Part of a small language model's weights: a variant of Adam for these matrices.
Each number is 128 + 24 x the weight over its row's rms, rounded and kept within 0 to 255. Layers, rows and columns count from 0. Numbers have three digits each. The size before them is the row's rms in percent of the matrix's.

# layer 7 MLP up, 1152x192, rms 0.0857, rows 819-868, columns 128-191
101:106109156107091158115116071123118150157157155099144136125149154134111086102114187121096169115120141124084136147180126112154134137125124152118120148111110192128097110107152130179109143091098141
093:134167178149061139139136131109135126124124166154100119149131110168116101166089109118102097144135177143124135128107081135109164191122111145136134125123121126111107169121148100150170182099170097
121:108168125127099143114188112097160153120113158115127164156128145135115120138128134143147197148157129107129151107131136097075145148178115144125129121146120131088127150226178128128134116113121128
091:122123120124146153093121115113142103117112135124119116119122189183076131142083113168153167103111128130038114161110179105143156176118144160139097175143151155105148155126113115136151107104155112
100:128120119103110150142140124105165125145113158123150135102141166113163102172145120127115123161136114111112149111125139133148161133128119116152143167107110168130137128131113138163158112096106131
102:088121146153130130146163100136125117137103135153145118131146119118143119138128143154117152088161178132111115135151129137143166146130149132069164121124114145096145129122151139166111129106087147
098:099093131144079140146179163148134134146135148156159156157120170117107096121118139128121170144166105106087102123101137126115104112176085142095176149128129130085146122126172143129141139142105130
105:069107151105114184118126131138138151108126106127141147153118148174152086136103144156129171136121166119107103128164120118124115155135148086121127111132100145091121145130115103151158140102117152
101:096107112181120137123163143159110146137128142083134088180108131129139122095158129094099173111098151131071141096127130164125094104092130137106155152089112147090116067147151099148128118113130122
092:124146160109090130144120148109146128104084138104136183120131192165086148174098151149091168135151141124139141122115175098105161154154137144157109174092121122117105115156141143117119150112147116
108:144130129151117132115168118132146114106125105106107136139103157134120150153114130119111130119105100163136122100173175131132084147111127182113144136148133179084140147124157093162124121148157094
103:104137124112157122114150145124114104090143128101149154123157131134098118158103113154132162097110134156153126094129163142120120123135126099119131137092116109156129111145156142123135129096113075
098:126186149129119154119141118121128177133101132121118146138123135150124141193129124180122092084132118124134089159130127106133117132156116146101140125126138120097141097167110118094149183072134165
098:145163138122069149090098131140173127145145159097103088141099139158146119118096131106136131136127162102098120177130130150144099138142098129120126142174127173101133122116108112170161148096147128
098:136134134186126084122178129128124131137138139115141160182109164121149093137110116136113176096119153139156133167179141135116134105121132093128123149141114163146106139167153130166111169143108084
100:158130153106101140139124153111156170114104169120122121160086181149121132135103149140124119170141156086117141175132087134088181107148156129134130186112111141119149115139132137151156138091135123
089:132144094141089134149169130122132180136053151074072119105121187121124158156139189116080139094148139121147141135144122122111115134170135180110129089137143161108106092141125122175114122113167115
091:174129087116132096105125150153118142126079104106132146122136187109159122176118120148119128114142123094138139141127140112120078132127123151130187175113136128127095142137095105149123131139118135
108:135147105148138181127138091127169130131083172092125180146127094129151142127107131112098095100110147104167116147112149116113113165133144176090144157089149132091102108160132150157121150112128128
092:121117158122077182145153091150132142121122129154146095129124080150113097118136080131115126166121114142072112127135164166110124126120154137118160130148116159092113142158097123121119142099141095
101:108108137142119126138131157141136146136103143077103154150126111162173127147124169128098118121115153099126103139173108129168153151103114106080118121108123133070137093135139134151136126142137180
104:117073109166129117120117147132166120127124149123134136147146108125173121120135149168117180149143145117068114126155126129108149125146136114129175136113094149142127121137173107155138125119143122
100:126155146127098160122146135137107152096114148102154085115122078165116127132117178136095134135175130127138082131153130083128159154133143109128120111158146173133116159148155147158136144135107184
093:139115142168109104110134130133143120106114111137107118115131141105165140125140128123132083139142107126095147134108142098115144121061128172130155164082087127127141120134147129119138132101115147
100:132114142186089122125118140113104151149094134123109147128123118123127114116119131138094139070092173119062096181134159118125140163112130138092125165100117133114125108132141110134122128090102170
105:142123145204140155107149185125124172123112146088116144137170148156161121128116149148157101129131127101149136101114193141102117152115095131129160146115118125093131151144149114133115146111114149
099:081149141149131121106180149156165100145179089127148136126125124132150116138124174181112169122138144121146095098131138081139150124154103140098112115194123137105134089136166144163141111147116131
097:126100153120158200124124151137104088115083143119130147128122090080173101144118156145119139140150167150124141128143117126108114146115098139125202140093090097152098069154155130117148135138125143
101:131118084132122131039153120166142165102145116111120121128115131160130111117132125143120139156113092126134130156138163068129157162117126150129139110122113126105117128133130104181164148084175138
107:147124118133102110126162116159130092094150116128102156124104129133185114144116156121134124131162136102109148142099137158110138168101148195139163152118118145123123084182139063143119127136113162
098:113091141157117084151121111110167139102035099113143124111132146151139095136113099141127155150178156103111105161128138145138122127121117123118142107119104170101123134132106124160140086139112120
109:114059160114120133138148125127181120113068159102081151128126161147134115121103161104103139123167096106131151109118189136125087183099120190078144132127126120108122131181133161169132110097124201
117:127136109179138119116156120107137102104128158110106149127121132127163099157117189137138095134126146104153134109150128132113123130154139164126177142120116140100132120142155131169144110121120166
105:110118086135129128116133100121190119102161115086116112133123111122168091131113096133098137136146089152133132130154124133131168144086158126108154143124132133085123142136115119129128147082118132
090:127129136151111106159148166115102123127104159177111152112164113086104078130107136122115129118167150130112109124146090123130119153154155124135178129129122140113146077149135116123134156153096127
102:138115130156099158136159135146150151082129157114144161108136098124130079161119159130126103134136157090161130137143130111117140134112169135104141155133142156109102084165146100163139137079119144
130:119172157182116127143143123118110119118129140109129155165143106114128121111137150155079124141133165102096108142139104138162144140118095132125156139108123155093144101114132120101161167152097125
097:115118126241077125128112162108137173128111155108101128146140121163115125132102140166106130145145114097125130150138109107128195132187120140115144145088138136086146113124160150150151157110139116
099:114142101152132167132133151156126138117152109101128125140164140134142145103144127128073132089122091132108141119149132111096111165102147118097175140143099143106103081147195124147119117099103096
097:128121104160106123100167162160141150106122148120108137144120162147136120118135160139114139093147108135124131143094151141113110121146132207113167129162156149078089094125135094139126117130115140
090:116133083166123121107135105155131123088082142122114125138105140114142155110140156128153089127117162133148133098120108112076149147098104137119132109139118142123141091140188149147142149120094164
102:125101128169119127103134136102180165120089158119121098132132145115136087097106118155121139117089136156107154116159124133125126155138120109109153140101091140102151073134183138131137137116101098
103:119141133144132155143129152097168148107110141085115128143156145125142106120105111127109136157145137089112121122138109120119117169128096151112129180119117125090150091129135168149209162109146077
096:125161078127121150117128102152147110130112138139144108128113126227117100108077111098107162107144133153151114135138149123126146127079118181125127104150128139130085128134130095114125131107143130
102:119127137145106101103163143145098120111129142134149171135128126104168138105147131142140115134146147116131133081120144127133137161164104171130190148117131142116111083182146098092127138113113131
099:117103102138155143114155168162132112110102136133087142153122179167171132146147153133096165112134075114123129166122127133113135151120127223122129136157151137102091099121145118179146116095159127
092:121108155128041105136141141152164161140128131103161129148131127093124089152110141188148142153126151134098151131113107152089125176154132099113139132123102141129122083162137110119132127132111141
094:047112150099125097088112154122138124148097135095134157150122142184111138134097116137093143107163131129156180121138177126136116143157150168113157114150129132108060137120110129126152135123112115
099:137134128151127139122104114122141115104123189138111162119085167176110143160101127132080141086163138124118139159168116126113136125172145129141100155102132194129067119129157135125117106079120144
101:117108099109127112135122171096183111148141143098122126104098174148127087161111142170114129142184206104118144153120164101107154118143113095124090124123123159151113148148123127143140130126142104
# layer 7 MLP down (transposed), 1152x192, rms 0.0823, rows 819-868, columns 128-191
100:137147115094139139149107160155135073105068151133156138162117086111131156153123124130163111143139135104150132127109156157149154114104128159120138147091112103136120110093099122126155078101143065
085:143087088126138105096119140162149103180108083128143167146104132120142145146157107168168142122111121127151106142112144112129105128132113114180114136164116121113164142108076137151108092164111143
115:127110173092082138180135098112154161131133147123125095121152072132097133105113127120180119200126154144108143122133102168131145109123103095152154137118113161114147116141094148096164136133148143
088:090187126126117102179123187133109132141135125146127113113124093127127122127182166117109116113130176123167062107139081134154137131176122153094148130129127116116123108095146102101126110111124133
099:132169113096108124156166184156118142136121137128118172154124129159125171161120133128135088151159169083124116135102108160146095138129092138085119114114103082117138102122136124122114112109125113
110:135171165113153084081107140139079162121148131105107124150120131162099109156129087110136145111132112129142165112140112140172133094109144146179151139122124169171068161138111146131129127109176111
096:160161118153142131174136118117129112115090103133118105190157110142140140150121145133143126139096138143165102147154149114169129138133147142102120175132117155121147121154064131123166124116098127
101:142105145118123105138110153157120117124113123118076120095148127143107136120149096106159107136083090130134138131138134104086121137166156131149129116133143135134172144134122179099110125134143121
102:096127152162134126135117155129128115145115123116145144080147077131121124141132189150124124123125140116105121111121106081141124115143158107158093133091131115146129095130157143134128163175097126
087:120124137141145108113132107135172188153158169120116094133144100137144129150122092119150126116084151156131108114129143138161158097127123101211154121141117136151152129141119123156118105141152128
115:152113095120099150127121105176160122125156103102139138106123110164090139118159087120131122112124133150106120113139106116155151116148117111060134132126149129136122087097133185182164165139091099
108:134125067133112087114094128092115093136125114103132137110136088113138122155136115146084122150106139106159117141098118117140124129119141119097143134122140180130155148087104153108154159173117094
095:079108133117121134153094151120121125129142115113176084114144142118129111123127185081184154121117158110109147079175150143119138096092159157131113131142135170164113123131138137155177112135100142
091:154113121134124095118102127142117176147119107121119145102116144137152110161163121145131130124074111094140117096149123100155132152135112140085133155106159174111106096136131104121101131124111097
103:142148151167144133134120101152146099151147141160104144143130150178158155115148117097120141115128136102122110139105141114137088124155134092199072122138125119163097168100115152116074137152124126
091:109135112158106127183138141166134124133085101131119130090098092085127147103086093150130143130088123162159095077092128124141065145143134106129128119136156123146154103105069155090109144157145091
089:132102137125150181104111122087138137102126084136169107116140100138097087156121139147150106098113109168142111140093151145125120142104145075109136139127115148118130124138125148141099134111051135
088:119127128166119174118121135103157136085154127079121124144130160136115113080129110127117154118094139107102109112175123099113114187120110147127116127152133122115108125132181138113114115113159103
116:122134061135152144102144131106159125126105147137127118108119101099133109119096091079123119155132118154132224143118173123139115150184147143134113144119177106144091120113079110110135115132086144
092:103164119076141143135098108143138130122125122136108120127174135136112145105111160144138137160108131101118154135105118101131113165175106099215150093154107118123133102089150169136134148134090141
095:143154127063136139136127072127093078076136157140137119115153101124141131135072103111148155137143113102124144132126150135102120170154127104176146114135145105149174146109144121108117102177102157
110:145141179110137122139141121096130139149116162124105085116106097147126099132175144111133110124157116144153138179166107158091084146119120128128076109151132108149129149145140113150133122105113115
098:133111123130135141107136105112110157115116120096128143115121157124118139115114093160075104107091129093127119144121124153119135122139121134156131181100159145101083163178112114101081133127123126
094:192117107115106093145137114160137082145121138138122112121137114116110100107128136113136124103135164121110126103118136137129107140188128139243125106162133173117203104142106143148156100143135083
093:103121126157090132165120121112182108131163140129155151124121143110118139120129083153103150123105108140125126111162127090179114156110127130147109123141091163120085177080111145126120144148102128
120:093092123108124149138127154164133138124151125099134148134101087164133142146159131128120121138143121127105109152121123123126148141132089112087127174116058156097114146098116113122205185142119141
095:148129131092120128093124151109121155101111149128080107123145147098117129136096082145129150113125109163142148157119148151103126154128145138169135150133145113114130143183095103096093158119121099
100:116088151118138113060123141090125158095159115106125138084116169141097167125147104098130110103106138101151146142131122130130144146104115144130088133156171158124129139114108113100139104122126152
094:112119132124129116137146121103112136124082081106130104102173127112128103157175150156152137171103169154121120103105152168134131145119156142104126117165082110151089120138146143112114121140102097
102:090120107137124132153116147128155089094136117070148150149130116162129142123155109136117177110128125157107117102135148104163122139157146130088105140144122141123114043124146170128116129149108097
091:138143127145141176163099116140125161087149146132120122121107160127104129108131152131159114102081113134145153149130075113132125094128179134089117138096113128134134094135152146106147144117191143
101:172154146101114101135119090170151104153115183173122121127104130113125159143143114131105149126135154127118152072128079120134092110141138115152157116101146139160138160112109147148123086119126096
128:097149112139127151145126120137132153110142109106098108111090100115165124111134124167114129111141090147110114146148107120155138103126144141099121128109081126061136119131121119137182128124126125
107:133110163141131147143127158142149147153134174090150130145107172138114132132135123093120134067165119116098160114170129128126159104142136097098118121121151119070122128110126100131129153116130106
089:105114119153162145116111118083148119110120129153146105153121145141147175130122103126118142129127136135108147129109112116138169144127114157102170130109134091163102159118109122144149142100109152
108:136175128125116086133158156187100079122117141129170152137090129140142108174131135162141123116135139134127091103134121110106144128145110126105136095145111134159110095170155131152143124156107149
121:085140123113138099123153135107085101099104125148171141148123149149106112099136130130138145112152126114131061124124120093109165110134117152115092112181113119125130132132122095141131141151092151
090:140122131150098184128104128159125144135135137092172129133129132137132185112137100083139123091131116138133143075104125113123080131125125156165138141113111105123112183069111144100113122150170088
104:112106146132129134093107132108166135125161157135169094125137116118154101147085128129108140123161160132097133149119151085138104100152142113105122128140132151141125087114125110130151131137140129
097:131127114116144126133096112131140158131101094082118134101110121144138117176174142107136110154128149165123112156133116153119138142146141131162126158148150119096146127160096174130114108118112177
083:138135158158114097152100117107148142177164121119126101153101108140100080125086101125148179107142121179144128114108140147125089121165196129099115118129140146125140150141073140133127151113134115
108:155124164156140115131096170176149143116121089189076114135117120108117091130110151121120120130109185108115123121137110142139112166174148131064122139134143155113102089146119147122171088134127135
095:120118112129131171085162073112155135126107161130100162122134125121143147147152116134097154146097108142131096099160152150173143132111131117106116175107154153147121125144107160139078118098106158
093:150128083117138082113102160142124137102138124137161134132109154094146134128111114125178146160154138115134138124123122108132116127096122132167085120122152131121127167124146109126158151082123162
099:114137125156134141150148183142153083115107079196120118078115132143107104128092154115166120131123145098133113160127096141167117113128144127105099116155126122152149100127133141167162153149144109
097:114133122130139125116120112113134115136110118112154123127150120151151139140132136115124139145137164127108106122113118123114127088140138118216132150135192128137155134161111137102133130149106144
095:135130159140161163136125132108071131116130145135107107133103185119110132097093145117069093113114081157114165140112124107132137158107153168135150119146129122114098126122125090147130145164107114
088:126140104145126151161103103087158117160154107163149124150130169121118105087079100089148155154122122152091141098116105149147142119105129155190102134124099131129125129128088125100131155100128131
099:101133173122110114124158167130084096132104112091136133132118158106169110110073087121143141140103113139134127097114129150205109147114151156177126098134171118126107125115102131099083136125101128
106:124124152163148151113123115099161124111114137136163122151125096156141102177127151137095160153196129109175093163136148081118146129116085095069127112148131103126129144121134094153143096117102128